config.toml
head_dim = 32
attn_scale = 0.256
parallel_block = false
Each number is 500 + 25 x the weight over its row's rms, rounded and kept within 0 to 999. Layers, rows and columns count from 0. Numbers have three digits each. The size before them is the row's rms in percent of the matrix's.

# layer 2 attention output (transposed), 128x128, rms 0.245, rows 96-127, columns 64-127
110:505524512470476522547535479494540497486525544491490540512504497536493504504471487482520521463531465485534491524513484461520542513514525511515499532519478515484501500496513506498494467513493516
104:546454476422511495477478503500473420498456512523481520475504503528484478513511504457496497489541467499506488539504510466483464511525505491477500515509482509501495494542500486501518467504478488
106:485508504513494451476495548476474498535510511468504512501547505492522533507542419494451507496486457491453523485520497493525463517543510501489486542459560478502485503475508531511473484511545550
119:527484512504524478472499528483472530530487491487517458506498467477510522468507521478544536506517533499519523541517500488526503496490517488470536522463497550498470493491499470486547440481463517
109:509497526465470513460470468468531504512498473488525550539503512495543504534502495521433490483527489508514524480488488519528478553531501557503493543525477482514489498503516487518546506500504461
107:508521504486537533496566523485495495548473510488490496482527472466489518491534513496538496499504495461515501508523455502497511497498513513502508510540514520446486498520492468504491480519534513
107:512504509488520550515472496449495496487503539485519480518503479491501538481507487489462488449540509479471520475525497539526503519510463483488520473497503507486481496482463501507482503492492515
112:494510482499542480563481477511495505520528524458509489535519498511484514554553535500482523503492512450514515473500479490479491550508503483498502503476539503520501506522494469498495471487502513
111:464456502514492475505491503494508522505531528444528551520475483501510500505547541487540471487526516434466508499488511490501497479514467506507473495529480458545496509545499534465519514479486458
120:493536485476507490513483526482499515511445495465494531507524501504545466528494490486508499524491480482532518452459532529516481472489499555563485537468486505513545481519455538491500510486470498
119:522556464557514461475502489510503485477495484502536494540525451487475487482521534498489518539504521538474519509507502497491498463473509507493494534502493467529505494479532536472511504490537467
107:500475526498500486469481541477502480526533472468539446487462503532502519498539554498484463524545539494545484476464450451519471530533508487513475504533482509520497508484495525566485516529485475
117:520498473452463525519546508538527509523528546488481502500518487450500480459531511507480501521512474517558529519493542516518492461512514515501534491506493512522503500464438498519513502500490509
110:511472464468466545471510529514470513525478496481509501506490503476460487490447541481497562538475487448541484481501471479542501526538488500504472444473470463490512505506507478491461506506476510
114:520498530492545522513488538492483492507533471474481488484503511447503495542482510473515458552465448471505496452486536485514561542476532516451507529523478494513498516507486483525477505517485464
111:482516493534492501482508498476531504516457487465499507485471457468533512500485528481491466481480488511560471521540533514506501467545549510462498466473544508539487502534475481470477518496553500
110:553533485492501487497440527480481493504522499503526529500514530511496536491447495469503514476504489484497481417485516454477497463518528508546458490534518550502490474536514484501499532506518518
120:454492491513489523480537467478489514468523517491446496478471504503521494477466512480492501512514516505497509530494510466496521535473482524535428506514505530498459516565509462505493494503515498
102:495502552495508467512468477512521459516509494477511535540501481481476511451493485494512428503485501540500479492502460511514470470516520483515445496528550512509450527454481488448525481514460507
117:525514470573483533535439488473513438494545500524520477501498519511493489494523521518493498513455503524515465511547488493497547467527502528449517484453502525530529505550458503488505504543491498
114:465486495511500527484507491474497506495490511519472471455511488512505522466491463479474465525486492557517527515464548514533504536523474470501509490419525492512463470533518526484483498471487526
115:510504496505495532488470468537513529484507511478509544474454499487489456511501493512469493496489489490495517449550520485508510449525507482460504515557521493430505535446508538517528524498469505
114:475542531471485484467520488497516461493487512512502466452512475480478490502523486543483518509493524485516508489516491468453509473519493511496467501504439465530481533490495505446496461499453520
106:476543524475523492479463494514538474522506474493492499557472542499523512493486464524504505494468491507509523503487479474511522501484525495530535543488514467519466505526440507507512496467533506
121:488468508498522491487540505475542481435513495493519522466469472494507482553508481517431525498513495462473503500497471499521494519523469518507531470505513526554484476499500500493482484521529513
115:486489544521465473500484505516505495480468518511470514507485476488524516513499480527496518476515495497492479474443507515466526491522494516465488522484491474492527443514492508502514500491504457
106:544465484519525523497499510530479504496500475521438537489490472508544495477480488488490468508500476475484497494505462438526489476478483503487550495515491516541486490494509475495518535463533507
119:522523465524459508497474516511502506519529510486504507495440502520494490462491537464518527478512448495507529492522492511504521557511495479518492470517499501458504442497451547528489490522518481
108:511488544529494486521488474506570474491494524491444485514501448526460513504440500505483485560499507543504496492445511490524475494484524493484474531480478502520523556493472437494509513488521474
118:514503520525519493479507451525463512492528508536481518531503522498479512502452486480519469510515506458465474483450502528515558528552447494508514481526480525477504530503518512501469462515499517
109:470518503525501486493469484494508508527518496500492481511485514503454492506493489451509501505458512520471507495504448455516511499529472528471485488504525530464543456506486454463548490536458540
112:498511504493483529501533473520497468461486513511472524530505518498473529457473490488499535483502567497509512449514524530516501509539549521462495510473525520503508497540511505498484533544481498
# layer 2 attention value, 128x128, rms 0.36, rows 97-127, columns 64-127
106:498512532483472527461481525512493452489477493506497538503505520514515496477495498503488533507517488497488528509494489463547487513484510515492528504519468554510471502558512489481512538508481492
116:477533523494492489469463503554511510527535477494534509528500518520517515481546467538488535477526488493498471503525508505474495486516510537485513488465536510558448455498530537543481480499492514
118:548545476512500463505471525512473510497486502512461475518519494465471500483526523448559496501510527482449552527485497505519508486479507486462547501472529524482507470485547501504564451491479513
112:502498523475491530484476465430539485493509478519506535527481500468537499539488468526475454480529493531526500488491505465522496564481487518468479536536526506545525518526502493494498498517449495
114:514508546455535495491553477464480533507497490507511495441510488491496504501502527474550498491504505474525506477526449499494513508521522525483502499492502556480483499530483497467471482531518474
123:492481505515528519490505485490508504549480511506493504509470484486467501486439498484526465509503481536471490529516500484534504521452508502462548513499534474492468479498473500501496483457476516
117:516532485484533472488498485493529486505521538490518475532515464557503534495524557529483538484506496481506548524518478499480499526481473443506519506500532516500520514492482485483462523499496543
121:478444470502519478488482502432519518487498505499523498528459470515480522505512507478520456507490482482494511527498529538514514518521483518512496540485494519530539477510535484472485507477513516
127:462528503513502485512448495479511494515472514497506506483510477492542521511492494532544509479514489523512505520539502501501505464534524533467500499462446445561504524497466537506501490489418461
126:518486467501507495491485472497498462460478559491554546543514485490501491491527491462493526553478527518467492500507484509495507416534479488486469527483550496529499523527477565486470503533518524
115:547495503498506500471468535467503463518537490504508457514490502471535523452502543500459487551502493484539491482463496475524524550501532506480483509467480527510522467464482517484460472502518510
123:477512528443505509504544433501489479535508539557470533483501440482498471443500447522523495507497476507536487518474517531491510440463508533445528491531450530511519511476515496481486472501505484
117:479492531497460499472509532526516503510474500502522560495489527516485503502497536461524540508493503505494526532480486478552466521516470497523503450472489495496450517497472475493486473544497461
118:501536555471508531527510504454455470484513474450470486500538514446489517548513500467480503523523467463512512481503510498511560484523498505502524502504505533524495492512475473524452550492538492
124:472508540485499517499521523538520486479488502488480504490476519553496483516503483452519488479499458494523476440512534492508521495473548496472508481447550498523460535461491502466502515535468479
121:506530518549480489499457506439506504501505472521537513491524473507530503484492464508518490514484516534508491469507491469483484515542510489497524482539495525491496502511510488500474520503522496
129:483478534550510519505532504472507517464517496493494464434493476479512471487511492505487528527520524490504486480462518458484559521489458489452516480507525460521535487534526521477513495495479536
107:479480532535510509503506498507503469499496490448513494544532555494427500468502491456498454470498495481507507506476471551499485475534478481529494510521550594476515492481486527506501472508493564
118:488537518551499502494444483524499495497499533508503502498455516565493469507523502533506489482446504498486482488473503518505513482496518490518530495450518524501508500510466479464513481560526465
120:492525541496531533507503510501475473518488490533472461502517520525476476503527467502476497469482506530499511528480543469507476541514516503478482487458464467510469483507504525498504467475506461
113:536467537485518502492492460531496484509489496470487558488457506463512479491501492499475503503484521476502541467478536496510545450529515484491493499490510513470476535472497518480470497490543521
116:447497510470489515480538498542537468479540458500529511487549503466462493501563515511523478497484482474539507522467512479488493503504542478499484529476460501513483542503475511478514456515515522
113:498509487493522478508467466492491482497524486526522486521569546475506526451477483497518469503434499500491531482508526467499507475454514491515515526517527539492498490509486505512496532474484550
132:510485502463531489480530504506537493478512479521506511475457477503484502517508499480434516469510462497487483545480503524532497525545522522520519487446499496533507466499507502483495477499521499
121:429483504498510484499533505519514460497524540536488529498476508493515517483515480496472495430508484501522492510512497525467536546548499535484499494515454489499470473503458481534513473525499456
118:502465453538531505484508526514497452509516519521479537462492496539501529505523523466523484439475475500514497505506467465521472535527491475504528486511499480485529493471526470535486491448526515
127:496503495526442507470486524502512513539527468546466497518441472454512506482469483505528488553526483528502508501484516483522495528502502517482503516510521516455490471527483507522502543511510490
114:467498551535522486528497490544528472480509508452465475514506481497510488511514492557537497501525496527458540485510501494525501493508538523466508506506503480488521549438494462502520544499515439
126:497503505519512544463472501507525498489512484514492507499487467487497536486494500535492475498514518500494551522489528502497521536506474472417520471470477481474520466537528475541470522484471504
112:490484493528506487527524451512465472542520485492483498502463461520449487524478527463498501547500511483485479504512505460506494492482502500486468520504532551453498445485538489522548526510462510
118:472570507508534530493521468514493495484475492476509549509483495487522488434488501504488560459533559481455493457534465531489491497497498509497494482478492483474512458528517498478503484528527444
# layer 2 MLP up, 512x128, rms 0.247, rows 0-75, columns 64-127
124:481494515485497503436490509469526492469502461500543478484522508465485534532508534495513500475472541530455473510480499481508505501472449471544537504507521507501528520519529527493477521522453514
086:464502532505536532495507498467477494466486531457503495510486512523513553530505494478508523523475493531546529525518497505478515507515490473471466508519505517513529506500508463525501592535499534
107:501467535471484514465500508495520530493478520486532503493504541477496493542480481490499554477493531503467486499513485468471501499492451492534523518497512526481505490514486513449463505540494487
090:498508481517485481472473542502480461497473553518511488488494480510527515506514549520514535476465537507486496486445498562502497475507518513512508483493512474519523502516560445505495513487478524
156:538498529524485519506497492506489511504493494510479487498512523495523498510486508505468493521491552513505472518492470490502489499517491504483516527465539465476484540505457483512525514502497509
091:538499519515476524541494448503539483526534496502521479502518478463512501481506460498482556500495502419508502544516496476493564498502495517485514498490496528486500490483522546494505541509492487
019:525465515539501485489494531514504474541504471471546490522540491488479500487518513519526474535471482504524490489502504482507512515536504532518494506525524540465512498503531496506526515532502487
101:501512500517552526507508493527514507447491512454516532481505466503512478487484533492507437494478502489474475474484467566473492497474502479501484477513525539468474507522520507491498509490499521
099:486508482484494514520500488501513493515549493495480507471494490475513479522505511496501476526514523555468468487541501463519490475534533492491470504523474540531514516453477478481501491515452456
118:483482525513536493499489483495516480482527518521490476542460583525511473501527522507513518521514481560491492512489512480521543485475439512505507494518500541504489508487456493507504532532517493
057:492496503485476477539503517503547512521496505468553529493498510474542445457491518481480496501514509471507507534498497490494487548530505540531492482522534499538478542523469508498500491536534510
107:503490490451555541501499483498474487556526505525510550489468515512502513488450510545473462484539481512477472517475500498523492485526549501523523499527473490491486502517495553487496527474473495
110:499517441495487524512511506483525496489508475485488523480483494453442506474508484481513478512512528536491543458524491477519529495505490527521476506504504463544523502513509548474489523539531506
103:475512527474525474441529530508544438540500535518531520465484494513492478508535525518505476510488467567500511511489507518508502519511477521541539465507496492492511486477472486530483452498503551
094:501470535541527474551495520479477483514518479530546543496482496507491489556533518473518503498482540485500531463502467541524465508526521548502495501512488515526503507456444482468477479491439505
129:477490501519510495510548487537485480537546479497519512484507508490487538478516469471495504468405479520525472511519481496481489485494473484487461481503471496489516544561481512516474484535555517
110:528538504510501493487494484509513514510551459493507429543505477502503434456539487478466480486509503494500521472513508507516521475536503487513510500483532490499497502470521463492491514487506474
107:480541496510514487493509492505513502516479501505485491482490482512481539482467510560491494479522473498489495514489486475485509507503543489442493476526491481506569510481486523486494485485509484
098:536468478521479549514539473511486525512518501523497462491493495500512547528516536497488522483473484478450506494466481492488507488527491536506544501470500476523478497484484482525504514525502546
096:505470531462472498489501502456495456511490533534455452512484448562451519523539468507492535505523524526513450469512482496531460518490522534529470501487513505503537497506526540488502530463478535
094:526450534479486517481502525492521467520518478487485477530478520491535539526485501526505496497502502548545485481512522508535482491496458519455454539485481527502483542424507492479525466485459502
115:535472504498462484534507518490450475488533524525482479508545503482528522491503553484517507488479434519503497484480483541482515452466511495486504508490525534506485528541473506467503518488470544
096:459481539500515502472481492571551495508501570504507512496517531517501513529475501518520501510489509485450487484536485510534498477529499504497527468515507480486482520519507500471539535512489478
119:533524508488507530531471511512513511528512491448506529483535511527503494468511488510456531497523523486477485463528477471483510533515497517482492507472482522492508493464458527483500506518478497
112:522485537476484480527489503458486456482539535515512519486493534472520542499498481517513510520509552531488483500497515476528494512490492500500525509488508543496513488455449489465499528506475491
122:524486522458480537451513458546516523533508489481518473484519504522532498512489467496480521483483509513499476494509459511542491547468503489493510503505517500489540481492471519495479488541507536
124:472463505458497486502501488471508522492479444518483500466533512484472501480522495513463545485498495499492469514563467523475506508521464517545515506506486508523481477483501538500436490540496494
103:522504462487497491508506514524477523479476497486520496495497511493530505477520505468499499498469498511479512469545498542519502484531482500543500525488528543516505520519478493487492506502505504
101:549481487475484484486528507491499456459500486515531489443506507453511553490486481497502502525499504554514504472480503508517474504506462511484536497483472522511529488493519487426483515535491525
114:450517552538520506490489522497519536483483497488540482487478514514507521515539447469499516505450484515442531525500501468472512493497470525514502482460530529467516520538529504454447465497480522
121:484494510505471541488501511542546542500496489491525557478486490512465528482542526540501470497516497531494501510535523540506500503496503523475559463511522483497526461494515479466497494471522490
103:521474535520522526502482484474536528458474529526526479486506511538495506498493543548471512497457506545503510526520456491489500492503486464479530465523474530501482481471524485521491528503485511
099:504474493486546506525505523510490537509482486509527491473538498486464461465481523472481459538519504513510497442515499528508465509492500518504516500480549508522495504522518487529527527485486531
094:502468488491502519531467478457456554515498498486495496497489548535508510516485540508500485460478453485480524504503488541495506456517569531478490488501518496494532434435526521485486539450516496
083:539461485496525503511495476509496464501590494540535523504523451507485513482488498477539491497479454485516478486497514531476502498498543475519487521487479497513495470515571490507480531503478521
094:455514506523497507493524513536421522526486486467481491567504503509462462501530507515514513472529441493496488460521470529495539460545521482469491471472492481480521480474486497519550518485520470
088:481479537480505522497514501513501504522479528433512523523519522542525499565500516523511563464454486490483520515518542517508506476507501470511506496498489487498500491465501519494506490485474480
090:504493486500515512504489448499505503503501512503526480513497534489462515516527491471514476465510455478479508445519498521486529482520451477498492466464539525490540495472511504446526497470480509
104:506447515519518468492527478469494475508520544542488514502483522467489506492480478512506475519516518484513467488491502522531508472552495514482533498515498504513494514487463502481513524472492476
103:477501511513513454496522505478521495495500523471551511518466508509522488515527496473549455525498537515471522502512510463446542511561460495471514474513499533498458529460471466494532454526533515
096:474491475545517485514489526558491526483473517469513492470480469508498477465526570524489463487505512506469488425480513516490488474513508492485478483454530500527510501512461487506495515511484539
121:535495524492505545486517542495489482531475567479491491487522524540475507497517544531486576484475511474482488491521517516498481500474454518534534510496477519508502502472491485532484529547445523
110:464478502505508473490493527472529504553505491495515459453476501530535501489505503529521502515504523503518511455493461463533526529548501521457538520501498504553492505479441488514488496548487516
071:511546482520505508457492480499482537501498466477453501477492496501472481473467458506490490515527484516485490462491459479498494487499473521512548538470469513470520482536460501477465507474519527
114:486476516534532497469506500459519526502513502524533491493460527523482494461510509519521548497502465507473483492495475508487552537492507506550492484480519502542509457448494468489525486510500494
102:473528476543505485480494514519494518529465493450463512519495553496496437521498486477496478487522513487485491524535538505495465486473488480517466453469492461513518516492511491485553465507529479
114:480448504476505521438537466513533510541532516516502494488500512533526501478472491539503513502503471557526492487492490513530514537517496486487528470486521521509484476491484462529486470479472500
099:502494462536511515534533517510433515493475511459478481486565498497486531534522492476497503482468469507497484461492499527488508489490521478465530505448522515490542470518503451480513484476491520
105:540514494515482468490549541458453525492529469497491482536494508493476473546498495474481506480491499473497498518467498493506498480528534506505516489495517524493500489486489447511509530512426552
085:523520475471516543513459465526490470509550512485478479493500516547503507492526524481494523478510535523520519486478528493447507414546491500503451531530519539511540505503534521495515525487488453
098:527469502501494514528523522505495504495520493507516490477502474554466498477525473516494547480487500540493497481526502513510502526534512513508553447502468532539526509507495536513470490506487482
119:484496497533477487496454489460531471513520490507433513488486488523501533543530522467503498509488484502508466506497519519515505489473476478492466488503506476523517490543485493526487502533466549
074:545530515524493452537455527508458474506547469440516536513490506531490492539511498475505487495457487534484490496493521531499499540437503521511484445531476486512489470480545478502527505477530528
112:465496524479485474476526512463489507522504504505484484550503465474510491523540474497492498472504487465494465496492538543463508523518484459474533501520522476549526491472461452549458467523517524
107:504500519513520506495457492454491533477492465485469455486505484520514515490541486495486527480486508527475514526483470497496483500508504533446500468516499487514438519471551531489499560513502480
118:485466488467506524499461490464459493489511513496503462450495510515470520518472532489502505435467503495468536476503509508516491477522522500493444508504514496502528498498492476497456485478447500
119:530514485512462521461482497483488530560482481514547512514530514486540515499512546532490515480490476497500484527460499494503451477509515508500517504500500504467504440486512491505495480519468522
092:452461468549487483462493496517494465489541499504467509483512450511499477489493466499494540501508534521496497472478492495515512496525527460452485535521514550524536507498482478479527524512480480
099:517469508479521471503511485497471489519481502489481490515493489445481537530504516473532514457501528507486455462481463503469472517502485521533533513477528502487510533496478502483507503480490490
098:527466532468517536538510480535499489476528507469550494517492495513483515592520518505512500479494476502479546470512514492506496494557510478488516461470471482519504514513470532493521529483486470
112:499483494514502526478444468502518480532518460508459499514530492498492490511517463413533502479501540506486491543491499473499483544510503530537512525453510499486523490541494488514486474505522495
137:487518539470503470505478492522505496508521498493507492506533509531541508475501551492495537455493525527466471536552505537512506506479495502504504486508484543473474530511522483523492511521494490
100:524477507499536493506526486461495504529547519512474498477477513530545521494503444553514489492517490540515477491487485506509538531547514474504512456512514496506518497503535479512515518482461489
109:513495489475511534475495470524501513514513464492527494550500498491520520465496510518506482472514503529476457527479499519524488511482536468450512502508480457492537442510515458531462501507538533
121:472509532480506468509473502499490524496479506491526482448490511558506495515491571461461466513492494542472474506439498508530516513527473495498486527463500531508485502532485481514525544525463530
081:529444499515537490498498519511521469524517516473491500507528510468484523457519511485502512527499496479494525462544522500494510502539504510491509464479512498507520493495494481462505487518517546
096:480486508475469508525553490509453464504485532520518499511492506495469572534464470478485534501490515565468527517486531509519506497465488503498512531497474520521470520490532499505494521544530543
120:498526509532502441490507545490497466507531538500496500528483502514517447515514544519531493507498481551498510519495501509524492506467471488509549450518500508508483510469474472504507496507521512
088:493502504466532534477494467498468497493494505501502514494475479544521477527525496475485510479491488527493448471539491514512516417488500456473494503485486492480514521490442503504486552499524526
107:433478483483514474535548534494480441516547498477483501469478488490503573534535495547523518482481519494494523491483514490486483528504482479476491469481467503522516503482475501507471493493507495
108:537473508500501499484505509490491486530560515529506484510458510447481461510471517488454513502507486530515478496508500486492498521494510518473516489467491551515487460506489478502511499506505507
096:530512492476504533543460504507466509529499464484497490466507500507501480510528465508468508485482566554482498485499477524508479479477433467491458516528493476472493496479518505523531514512486513
097:478503516503497470551514511478501477513539519498497505514501508512508498492504495468502519480462469515528524537531503530492482454534479534484491503512486541475467564492518546511525546544504474
092:532528528501480467510487482511508501474541513508507460480507500484519481515481474473485460516480479512559535547479484484491526458496491510471507480487534530498537470520532480486489489472472509
100:536458481453538524464536504508539509493485509474498480491455479482500530478472567478505465490503490524489501490471513479543535477523502525492498438445499502542484512488492489508540469494511519
083:487491498504476531494483522503508533511537521516506480502441501474513470498529526523496513495525532471539515526521537541524472513498466483498472519508516511550513501496512497450518511488515485
# layer 2 MLP down (transposed), 512x128, rms 0.234, rows 0-74, columns 64-127
111:507523501492545517476512520548513498497482530508479547482491531535485513517508469460527470514541531485540518454473511491469545509502518522458541511502489474465489503493544539489514515510509473
081:540498493461497517461536463531474548510460510495511544485481510473483529493534558453534496503517531514471488557500488492510516496507490483481530477521513462491513472479516431486498451513488489
099:518510465524528476487526528532523490498530498509516482512516473491464551502512495473478479490478524484509524498465481521482502566521489447488520523487512532446489522468500490450485496536499536
086:455496535446515545521496510523456502538478497514463516549500478472459490507452532506447498521486530489496526488513491526526494518447512526488478489554488472511483536489498511507475494503484498
140:482490487514516456477470532518512507464511467529499507484500494485496491503524469450491510498552501485492532498491495460523525530487514502454522548440498533469513547525495532499472499473499515
087:506472472498521504512492481518498510495497472486484526486494501507509502467509548456510513459489518492451500508471550535495546467496503444519521509498477474541497519467514520464474500505477479
021:498503464435505473495505471538466510498479521530455494467493511522512479467479475460500515477542497511507534514520478565478498508472475501477484507527501541527514483526518527499500485502476479
097:516507526493506530495504523532462518495485497468506540484522484508533492504489477470462523494526494503521494415508534505495474505485485497528494466503479472507480532509524542535499519523490460
105:485506483478527517540497499491498526552537487476486493519521494477480495520457540501531516507541472496521522515552509498491533485513544517536466520493476479500560485474483496514500488511495498
129:465504527501451480513509455486548522493545478507537479484493491491517499492499484545491529548482516498469490509519496461466485494466529499529503520522504487489535485517463524475513491478504481
055:496524519518504485440478519519487521504473496516474488499523519535526510501468549497538484474512512506474516498485512475528561560486500478472512512488451540497465499480534499490460471467527464
094:483597513495495489528515453488510539489520520515511505517464482516533476482512463497486507491526491483470489478487510509507530573486489506519499538494477501500493507516501491547489531440479537
101:515464493505548510474515511474496500489515537504510562458550498496508501499508517495510461538531525507468528472493520517460564501458483494539473471500486497497509529474526505505458514526533524
090:476514526507491492512501501470500498500433506485485462513524471486521493553486497507487513519538501456519519475486541504500485508501522517461448476443485528451480506501513493494526461453507526
101:529481519513516479503481537487497492524428515484521513511487477517464505550455491463512468490521520504520494492512480490542521468493516560494457466549481515541525485509481518484511510480447457
116:505518502513485478474530525472485497515486496508478524501573517480496513539511486519512461490472499505520522496521494486457498486484489540465510493505489492501520476478491469510538483505500510
096:541528467471488525495467519505473471479489529515508502525507532484505515482516524493526472498469511492518527522513448492476455522447542460522489479501461506463498518503496494509507511540518526
102:526517484482524532513548485500529479545507479525469536500507528519502523519497521463485476491488526490492464557550498489510447537494470512523526492480552506487538507531445523522553499523511480
088:512498467482517519492503470504486512495463495521477484512521499526505523534468499507518494501499533481493480524531498513522541532509476501484551512498451504452508529502478538509520459476473533
133:473549498463500495493514508530532540519487511496512498530525503497540482482535468458501484508496461503535455475531488479492498479509548477502475476495456481485497500505513582520503447470499508
105:509487507518503475456515504531471503474485518493474501533504519526518493505484497493542465496536498479517496488467515497502524530466534496436492472442464482475485540516527490496514454463471496
118:482537481514485458533499539513508506504452504459504526518532475511480473494459501478501488492497527491537520474497516524435508470495527504480525522506491489481496470465513564483497451486473464
090:491536510484513539462453476519502494552498569487454492482505478526533488518476492497521508502500468540508504522496552534523501469546503501492434502494531461466538501499483501474506497520471534
106:495504497469525550521489483525509512516496488490464472521516492498489511495482480541480502447474505494512502494488510482508498467465505497502530438479444508541455528535459479489510518521492493
104:549481542518498504540474501483478483444515473504506547491497516501496486535519497558505506526512515519483519466484454506496498500502516482523505500455511503515526481468496482501520522448534492
128:512463506500536495525483498504503535503483492527439430530555482502531510464543454495502543468479485519484464505504438509551488488459499496478501504505491472514504529524495550496533484499512502
112:471520488504488463537497497565491470510514529527513509540483496543507503490495539570505500540492538437507480518534499524519496539521471470492510454479532526547480561490477490485500509519522508
105:502498473548506473499488512517479500544480470522515486500473501533488524526479442496521497474500488496507535507514503470508507506483562469473507498481516488469518515507498531521504525482510513
102:432556518521521476517501503518484546506546492473475506487482478538491511489549519467501493563514493508514461471477466485482525543516544490498485523498455505549478498514524515493477457499491525
103:481514457549453452488481493472509486454488483501543490468505518494491501497506547511503488551522527519489496565510509485487489511542482502498453510473492512541490516540475490517445489510504488
106:469501507514518504518488494496512473468491490481520461476492458478492453503485460498475480479510505519461477512491488489505543544529518514477460504498500515474508487533460462482480478546546538
094:502502504508523503522547520458561463509511522472462512533485485516474518518563516500537511488500512491489476515504491511483523464480539487481476501469532527508534468487515555508524496522502494
091:504465537520497478528469520526550489496504509494501539494494525533502491470510534508524452540536556510516515510466515514526554493468489472513466456500506528475498483486497547471520505494511465
102:522504494494491480502487522506536514489452446551488479502488476490546515513507477460475448496507519490493468493486466521542508522465559516493514501509505504542508493493493548510482469485467479
083:486498495466521497486508517495487534484497493518469520464467483494481506502525508508497495515531530506510502546507511513481476546516486462490490491543466512491474502493490513496469493508488527
097:492508462473527477485507576511466493538494504517496530503488499489479505523511504515523472496545505481546503514502548481518502498467481474530510485464475469440545546539495545508520516523513484
091:513520482485533468500478486496532506508485491515488483482508529504501537504497552509499501526516508475501531536504530499513502465520515456501542502508529496489509498446491507454512427455508501
117:512497482527480527510469483503526467562481490542505499541515511534512509513494492510528491489480530468519464535532497441516469479494516507484504482525498495502548486510507474539523483474495496
112:487479509505497463476488482506500490510492521499517544486470453516512488442486480488520476515459509490534476511521546534464568494506468506515494489500508492510499509493501515495503512496494492
144:539496485503471528503521485531480487508466545479538533497508496463501500508506506472497481502507504497507569528486549481461541530535500506514526538511505490482466540473574475496543483505491479
112:473510507515492497519497506531444535519500490539487468509532504536478505515506446497495500459520525501511534502495526478526547513541489538467496531515481467487491493479507549494514461523480476
114:495481480487535504520508543508527514510499496505508490512474477466463470537481489487547486519497493476538514479454492536528530518472538515471556523489434498433526515516530519494512505536460509
107:500548475470516511465522525513479530504530468518466487526501506479502477480554449489545515493502491458557508515524486507491522486466528483512494483526472484497463488547480520497518496535510509
062:510524467504474520479487487454471533545525514544514492542526519541514514512514527529498505524463540516515500511494533509461514570476479523536491459530510493499472473456502480496544496489476469
110:478476492501534469457552497510511564526495459475511436501504499471505500504508490488537523450512493522517531514542513497503485505497503481512460469480508486472491487487491490479490477516470540
108:503503484525502538501460479508510531540521505512473513446472527491515486567479501517513534449513529519532512483517504481524472512465490549503512472487528480485506499519500472463480491496516504
098:489471516477498498491426495494545506509485474509523501515471524474529506540504570514510531505523525514507508516478494500539514502507475529498490520492443504498485467518477485486521497499487448
100:505516542537522517520487517489532501520481453512509507488462501490517532502489467497507487472481514530525526451511493459495474518491479540485490521525513485478510505526477516491494492515519455
113:503487505482539475501506535489547547458461532496502479515548491490501525512491483510499565473503522478534517491540539513501529534485525490520468497510485491532502479559532478479523485491503529
087:471485481517504483480510523533526531498556500531518512503492508480503494507480506516506467504496550483520479440511502489486494495464489513473501487508461516544497534529540522545514519454487515
086:504510467510472567525504472496504527517513518463506494467487489529491462457494526525525507512471499495511475495477484489478530499496501492525478480525503538459546481513513509542518508506516500
111:526552508515502486481491500519473512477513538485535522527497524484507536451479524503516486512489522465558507497504500472495462499485549563519495523506520482513493491539475504502494523524521493
075:506489538513491521503491506503501499473513509463495480531481518514479518509515511490498501520512475495510516457469493460497477503501522477529457519529481503482531499509465521507524475531487444
112:491545471478514467458497516500483528518473492471495536530521491490508484530461515466502451491503519465518518481551524508490495438468505499481476509493499471483487501469536519454483511551489511
101:468527486424523502536502542491468492508504467501555464482487524470495482523490527461439501515497536474528488482446530494507516477492500492495512498521489471479471532465488482468500519502518501
136:478520493515484516506488516483514491524463484482523522521524528526530476503462495479504486480517517474503492463467509459533514515435555510469520523482507482531466486481521526474468500455536459
088:517496466497493510513503516545529514525506507532504461507552519503522521514511468550475560496511478544544479463492510481533476494502517510527449473468474522534471518511510528493503482508503482
093:471479465459518474533511529499480461506494485464467504502476555530538493511459546511518468486520512461444534522471459536519527466501522513507457464553478480494552489487496490512483530505480505
093:502510464516494495539469509481537482482519487518503516504501475490512516474498505542432510475506525463547517455507458476483529532473485488466500472520491518513524512499556505489492498519476464
101:530530495487507480508489463539549493544479529477523543497529495542470538545515504533483497493494487486509541491462512495541466508514476471522494488481463481477497469511492536490521523454473512
103:493545530491505520500493524547473490507539514507496537531484494475496506527486566470485520475493510452509487494529479485540529522504473524592535499537518487507514506537479468484483505520501537
122:455500515534459499513481471462507489526499439484483488521476509502493501505475481516461540512501482513522522479458526484547526514495544509521456498495488470555483481506483494503479487476524498
098:542469547544543464503525491476476474472530481472484512495488502494485493512466448528453508519521492502490452492465485506512538573515493494516460531546529481503528467524517489512537493464471487
102:509474496499513479525516496528483488478509525509489497545499522465546510515491507485500471451522539537464516500506483504475482521528518484483487478487464507464529491528540483499490508559492464
114:521523474511529453505503512522502537491504503522523491478520474516502531562472501497481479471559514531500512510482494497472526529510498514486472535537445513491434496503514479524488498479510454
080:496498492448506498517494509469516525543527479514470507522525518516471528484476512499517488487496499462480517536502566516523513492491506503522513507529487508510495529494467470528492472483489569
093:513499476462491486558524508490491518472526468500455492509489485477505496449513514528496476494510484512489541521475509483471538541528508485509514485492451488504535521518505529506473479501489517
118:508468495535454515507481505509478532522521449473503495510518538469540480458521497459536501501477463460492517492525484544502507476541469497495489463498478577509460470534464525527545498490513496
091:466478504546493512486481507469485515478475493512537543518491474509489509495506458509494489462519571495509527511522505486471515485499544477503479473498487519556469470521514502487527483508536493
100:513484469498531499500515489532477550483485500522522470502546512497491525535519481446498528492519489531505565522506508527497526498505476505501490500444528535568499468496457487495505469472462509
098:522524478502504474479478504452504509464466471505512492506481492527529516472456532500448493453518490506497521476493454521505471467531470478497467458537487460508530515489508489512529503496460482
096:478551490513507501528515553475509518489477500485499515531528505495501478530510490429514518467526514455525506481467527527525452510485513467497444499535505460474468496512532520499505489491480491
102:495501451477478485505499514536506471502516506542485512540484485458513456474479497475485471517507474480505505493485524542495518523511463467446504504472518485496526532470479517481472462499451506
083:551499520474482470505523484509490503514515483496496482494504471509510514491505474503479522470496495484531495535544466511550509528539487524527500490459537536492488462528490455498484468506454480
099:498477502490544478489527515485533544519485486547485483564543513472532539523484504506504488505485470514473518563514516479504571483520484494473474454499483518524543561480512517501517513488489522